Weights of a small GPT-style language model, trained from scratch on English Wikipedia: vocabulary 2154.
Each number is 50 + 12 x the weight over its row's rms, rounded and kept within 0 to 99. Layers, rows and columns count from 0. The size before them is the row's rms in percent of the matrix's.

# layer 4 MLP down, 128x512, rms 0.13, rows 59-84, columns 0-127
092:50 55 72 37 77 35 47 49 81 49 59 51 45 44 50 56 45 49 58 46 34 46 50 49 66 40 27 64 72 54 39 60 65 66 45 28 66 51 50 41 44 69 47 59 63 58 20 32 50 54 42 40 37 38 54 57 53 34 53 44 40 58 37 45 34 59 70 42 49 54 54 67 37 70 24 51 51 73 60 55 40 48 55 75 54 48 43 60 32 48 35 44 45 44 67 40 36 64 59 53 44 59 58 37 60 60 51 30 62 58 48 51 74 33 36 34 44 61 41 54 54 62 70 40 82 34 39 38
104:64 54 30 40 48 32 35 57 59 72 62 43 49 52 44 46 49 65 37 28 63 62 41 44 49 45 51 34 49 34 62 43 35 39 31 41 53 54 60 57 62 47 35 69 47 64 45 41 64 51 44 57 59 61 52 33 56 54 48 58 65 45 68 59 56 69 64 48 45 57 58 64 42 44 62 68 52 51 68 45 59 38 36 43 55 61 56 53 49 46 56 47 52 49 41 64 37 59 44 31 37 79 40 48 36 52 62 70 55 40 45 63 44 51 40 38 54 41 54 67 46 53 61 36 46 41 46 52
109:15 56 23 41 37 43 52 36 36 55 52 65 49 29 49 51 59 46 56 58 64 53 44 63 30 47 60 22 65 50 32 42 50 65 44 25 52 38 42 51 41 28 42 56 66 55 43 75 38 67 52 66 47 38 61 48 48 54 51 47 50 72 35 50 38 62 59 46 55 46 34 61 44 59 48 57 34 46 37 33 54 55 41 56 57 18 32 36 54 68 45 40 58 47 56 39 46 43 33 40 59 55 41 30 58 62 45 62 63 34 34 36 62 50 57 65 66 57 70 54 46 45 43 43 33 48 44 54
104:60 68 66 40 47 49 52 53 48 61 41 37 52 37 49 71 64 71 33 57 58 67 29 45 47 70 39 46 79 73 50 46 43 45 57 44 35 60 64 57 47 56 59 59 47 63 52 53 59 20 52 34 72 53 59 59 44 69 61 71 45 35 60 45 52 52 35 43 66 42 39 41 46 63 30 58 39 40 56 47 64 39 27 52 50 43 55 48 64 71 20 33 34 60 46 38 58 34 56 54 68 34 25 40 43 47 61 51 48 62 50 55 54 47 44 22 41 34 43 55 54 42 70 72 60 54 60 40
100:47 66 29 66 28 31 31 33 63 63 30 47 51 31 40 37 63 64 21 63 48 62 46 60 44 34 50 46 52 50 62 63 44 50 37 59 50 59 61 52 65 55 36 64 40 61 57 45 46 30 56 38 61 57 38 58 49 41 66 68 58 57 46 38 38 49 45 52 55 44 44 79 41 36 51 45 46 62 45 54 31 39 50 64 66 42 57 27 50 63 62 46 62 51 66 26 35 49 48 50 35 64 56 50 58 66 62 19 52 15 55 58 51 40 41 36 55 63 50 60 31 62 73 42 63 33 61 29
101:56 47 49 67 58 34 29 58 43 33 47 30 39 50 55 39 50 45 43 44 46 51 35 67 66 52 56 46 63 36 47 28 49 47 65 35 66 45 47 40 38 31 26 36 72 48 46 66 43 57 48 41 57 61 22 54 44 56 49 62 51 47 57 36 57 42 63 47 42 67 41 40 40 40 46 54 64 35 55 55 39 40 47 48 46 63 35 52 27 56 72 52 37 69 46 62 55 52 49 60 23 56 38 59 50 44 48 31 44 62 55 43 56 36 45 45 76 57 51 33 60 46 67 59 59 56 55 40
092:65 50 62 68 34 37 50 48 34 28 58 59 55 21 63 34 45 41 47 69 38 56 61 41 42 52 50 38 37 46 42 54 69 56 51 57 40 47 50 57 57 55 44 53 54 52 49 45 44 44 52 27 21 52 63 48 31 34 45 27 48 47 35 52 33 52 55 59 49 60 59 53 43 43 49 30 26 63 40 34 30 45 49 57 45 32 53 59 46 63 60 55 57 44 57 42 64 56 54 49 58 59 37 59 67 42 55 42 35 44 44 71 44 42 52 34 23 56 61 52 36 61 31 36 37 61 45 41
096:36 51 40 37 68 31 65 44 43 86 48 40 53 48 50 17 52 58 56 58 53 42 72 43 34 65 53 62 68 53 60 52 50 37 66 48 52 41 61 51 61 52 42 45 62 48 51 74 29 50 59 46 68 46 45 50 63 69 44 27 53 44 60 49 24 64 15 54 27 27 62 55 42 55 59 56 67 72 42 67 61 57 43 42 38 41 47 46 53 52 40 68 67 47 37 44 43 69 63 60 36 38 44 45 54 64 37 44 22 38 57 50 50 48 67 40 46 40 45 57 30 58 54 43 47 57 35 53
098:53 58 45 45 60 63 32 44 59 59 55 70 38 40 57 54 54 38 41 45 41 62 54 48 53 49 22 71 54 39 55 43 34 46 62 45 46 50 53 81 53 59 54 59 61 72 56 56 51 55 77 62 62 39 57 72 30 53 54 49 39 65 56 47 46 76 58 50 54 48 42 55 68 58 70 51 58 33 40 48 57 31 30 41 29 56 35 68 41 32 68 47 54 69 40 68 53 34 60 68 26 39 63 78 48 38 37 36 54 69 57 43 48 38 55 42 57 52 52 41 46 57 42 59 52 39 30 59
099:70 59 46 47 67 46 48 61 48 50 61 43 49 45 60 30 28 64 40 33 49 41 42 61 41 50 58 45 62 46 43 44 31 56 58 55 50 51 63 20 37 74 57 60 53 54 40 30 52 47 65 52 35 57 33 45 37 42 33 53 53 32 44 46 36 60 65 38 50 47 52 38 56 62 58 38 63 41 52 63 47 40 75 50 45 39 63 36 26 47 63 69 63 34 51 39 45 61 44 61 45 60 43 80 69 38 47 63 44 42 61 53 55 35 44 67 76 68 54 41 66 70 47 57 63 42 59 46
100:64 41 39 40 55 51 54 46 50 61 60 64 48 61 34 76 61 54 55 45 43 47 46 45 32 46 50 53 34 40 70 43 19 25 47 49 36 26 47 38 60 57 50 34 57 55 55 61 38 42 60 47 66 40 61 54 44 56 44 43 31 53 58 62 40 65 57 59 47 36 38 72 53 29 37 32 37 48 56 35 56 30 52 63 43 44 57 66 47 58 26 40 41 89 42 33 33 33 68 45 30 54 42 53 21 52 48 57 65 55 38 50 71 38 49 55 50 60 77 46 41 39 41 53 68 53 67 49
108:50 62 33 34 63 52 63 54 49 42 37 44 61 46 58 46 52 46 53 61 25 35 68 43 49 35 43 44 52 64 39 33 44 48 45 53 39 26 55 47 58 33 50 57 50 40 76 59 32 36 82 67 57 40 30 66 62 77 55 61 48 63 37 51 61 59 37 52 46 45 59 69 47 35 45 30 36 74 39 36 30 48 66 45 54 18 41 53 52 66 67 57 31 38 79 49 54 55 57 58 58 71 40 59 48 49 58 44 47 48 43 62 35 57 61 70 73 50 54 39 50 41 55 50 66 63 72 71
103:51 20 53 40 38 63 68 40 68 57 34 54 42 53 45 41 43 56 42 45 27 49 20 49 42 53 36 57 61 60 54 51 59 38 45 78 55 43 50 64 29 65 55 61 38 50 46 49 65 48 56 49 66 46 32 57 52 23 49 52 60 59 49 47 44 46 60 35 80 54 28 49 43 43 64 33 37 74 54 36 44 53 36 44 50 36 41 62 50 66 52 46 37 50 54 46 63 76 53 26 59 33 56 60 45 55 57 61 50 42 47 53 65 56 54 41 53 46 55 42 55 72 43 61 43 38 68 46
099:38 32 52 45 77 53 44 50 52 40 63 39 53 40 54 40 54 37 38 51 48 38 44 16 44 47 52 49 47 52 50 69 58 52 44 48 65 44 63 46 53 35 62 50 44 36 45 58 68 59 47 62 37 30 70 27 62 73 41 51 39 62 56 41 42 42 36 64 42 47 58 54 49 75 41 33 70 36 36 47 58 38 46 37 62 42 67 39 36 50 54 53 60 42 36 49 33 45 33 58 59 39 29 42 66 63 49 60 65 57 51 65 60 61 47 52 43 40 48 48 43 58 58 66 42 54 60 55
100:43 26 55 50 34 47 62 56 64 52 54 61 75 61 44 59 63 47 21 42 58 45 78 51 50 51 73 59 40 41 40 61 68 34 55 55 29 55 46 60 56 45 51 33 42 47 43 62 57 16 43 52 37 40 37 52 61 48 39 40 29 32 45 45 67 54 45 41 32 60 34 43 40 33 42 42 64 45 36 53 65 21 56 45 56 36 37 69 49 59 55 48 54 41 62 46 31 61 41 24 52 58 49 47 56 39 58 52 22 16 35 38 25 44 63 49 48 33 30 58 33 50 62 65 44 46 43 36
099:28 30 50 37 24 24 45 33 52 40 68 53 49 57 56 70 32 59 70 43 55 51 39 66 57 50 73 64 56 40 51 58 45 48 55 80 45 47 32 30 54 63 42 68 50 35 75 42 55 68 64 56 38 34 34 26 43 48 72 55 53 62 46 50 53 57 67 60 58 60 49 49 42 46 63 52 61 38 49 62 58 53 67 60 43 52 64 30 49 20 30 45 66 23 47 46 67 67 51 41 44 50 62 56 56 32 57 62 45 46 57 48 55 43 50 46 61 54 57 66 59 58 43 83 36 52 27 44
098:52 64 55 37 63 62 65 42 53 48 38 43 56 58 57 68 33 53 56 57 48 51 52 37 37 71 29 36 62 61 66 52 53 53 58 82 63 66 62 72 32 49 47 60 43 39 54 52 37 58 43 63 50 37 42 17 56 72 37 47 55 58 36 53 64 42 56 61 42 67 47 23 62 36 57 51 33 60 35 20 47 60 53 33 64 45 38 58 45 90 32 18 61 54 61 54 67 54 44 46 70 59 53 43 54 55 42 36 52 57 47 44 53 71 59 52 46 50 50 40 51 42 53 31 38 42 41 50
109:52 38 50 42 33 54 45 61 59 44 59 42 36 53 30 41 39 63 56 55 28 34 56 42 41 51 52 40 46 53 37 61 68 59 63 45 55 72 76 39 69 49 62 23 35 46 49 51 27 57 32 61 46 57 60 53 34 78 43 33 44 37 55 37 24 46 33 60 28 57 36 50 46 55 27 71 43 33 53 47 77 58 44 61 38 60 36 48 53 46 41 57 47 51 40 34 62 47 46 42 71 34 57 45 60 66 34 57 69 54 29 51 52 45 83 50 39 72 44 53 40 46 54 59 46 56 52 56
102:26 40 27 58 67 38 47 54 52 63 59 52 57 44 49 43 45 52 81 71 40 55 46 46 55 35 43 36 39 44 75 51 46 54 58 46 56 32 29 32 58 46 59 37 45 62 49 55 52 43 63 52 53 50 63 41 22 45 70 40 66 33 65 38 40 36 51 91 46 31 65 50 23 41 64 50 35 61 44 25 39 65 46 58 43 51 48 44 62 57 45 45 50 60 59 69 72 47 46 52 60 62 40 41 49 40 61 54 51 67 34 37 51 58 47 57 40 33 38 70 31 23 58 50 65 61 68 50
102:51 42 32 49 48 47 56 55 47 40 39 45 47 39 47 82 26 57 52 47 52 46 62 47 58 35 66 53 56 51 22 54 52 53 57 49 37 32 27 33 73 60 42 30 45 23 60 66 45 67 44 44 48 60 50 63 72 66 49 50 53 42 49 54 51 65 48 63 36 73 69 55 38 67 46 53 67 61 34 57 46 73 47 45 36 41 52 69 46 49 70 39 44 58 47 63 43 40 63 48 78 49 64 57 41 32 50 51 40 41 58 60 14 51 43 61 50 60 40 51 40 26 49 40 52 34 61 42
103:56 48 35 48 38 39 34 47 34 53 52 65 45 62 34 77 40 82 55 60 43 49 33 58 72 66 32 30 47 56 64 66 51 61 29 54 49 47 48 58 47 57 52 60 41 45 57 40 47 40 85 49 64 42 60 42 41 50 45 41 59 68 46 63 45 71 16 34 33 50 59 59 42 52 59 48 56 45 54 52 61 21 53 30 44 50 56 51 63 39 60 72 30 51 79 56 44 68 50 52 55 42 51 41 41 54 45 47 53 59 51 61 76 53 32 42 72 63 60 51 27 38 53 29 55 52 55 67
110:28 65 47 46 45 29 29 67 50 50 44 53 45 72 47 31 55 56 69 40 48 54 58 58 61 62 54 41 59 72 59 49 68 69 60 47 43 60 36 51 52 62 40 42 52 36 38 41 55 45 61 61 46 39 36 27 47 36 47 41 54 64 57 59 62 64 51 49 28 56 28 43 47 34 84 38 60 65 41 38 44 46 62 55 31 65 63 53 56 45 48 47 57 49 34 56 54 51 45 56 40 53 51 73 41 58 59 42 35 56 32 50 58 45 40 52 62 38 44 42 77 48 49 47 39 66 58 72
098:49 46 59 53 67 46 58 30 58 42 47 68 24 46 42 36 59 66 64 58 66 45 44 65 62 50 37 62 58 59 54 53 74 51 49 70 35 49 58 59 57 34 35 52 43 58 31 70 41 22 51 67 42 40 63 71 45 41 48 56 47 71 41 24 44 61 55 43 52 42 41 41 43 43 61 32 53 44 53 54 71 60 43 65 41 57 61 44 44 60 56 44 47 57 60 55 65 50 71 79 51 34 54 48 35 39 39 30 52 52 75 70 53 43 61 62 38 32 50 79 43 41 45 41 70 52 59 53
096:48 54 49 33 61 25 44 59 61 46 53 64 39 64 31 45 59 44 44 50 54 67 38 37 70 45 52 62 45 50 47 71 60 60 57 46 45 65 56 47 46 48 44 55 51 57 41 46 44 43 44 53 42 78 67 59 56 69 58 47 52 44 53 46 51 56 49 46 64 44 38 59 52 38 37 55 48 66 34 61 67 53 68 50 60 36 61 64 68 42 41 49 65 42 60 71 47 61 66 77 48 50 44 49 52 58 69 44 40 68 51 57 33 40 56 27 55 79 39 68 40 54 56 41 52 42 46 53
096:43 68 41 45 46 40 60 39 66 33 54 57 48 62 52 44 74 54 68 49 37 48 66 48 34 64 55 47 50 36 30 62 53 64 45 51 53 68 32 44 43 62 67 34 34 51 68 59 44 29 37 49 75 43 36 57 65 38 53 71 50 67 44 52 79 66 57 60 59 27 47 32 40 53 44 32 56 47 46 47 52 20 58 29 55 57 44 55 55 52 68 30 49 48 51 47 51 45 46 37 51 57 38 87 46 44 54 59 87 56 52 39 37 57 50 76 70 44 42 68 22 70 49 54 50 51 49 48
100:44 30 44 49 33 41 55 53 50 45 35 51 42 57 42 28 78 46 51 39 31 56 53 60 54 52 37 51 45 33 82 49 23 50 45 37 54 45 48 24 52 57 60 55 62 74 53 41 49 32 51 50 19 58 61 51 53 55 49 32 56 61 44 36 54 45 48 64 34 40 52 24 41 39 45 44 51 46 35 48 36 47 30 67 71 37 31 58 61 47 36 61 44 44 70 58 44 29 32 15 58 56 53 69 55 37 40 26 37 54 59 52 56 56 59 51 48 55 41 27 44 46 35 60 34 51 55 43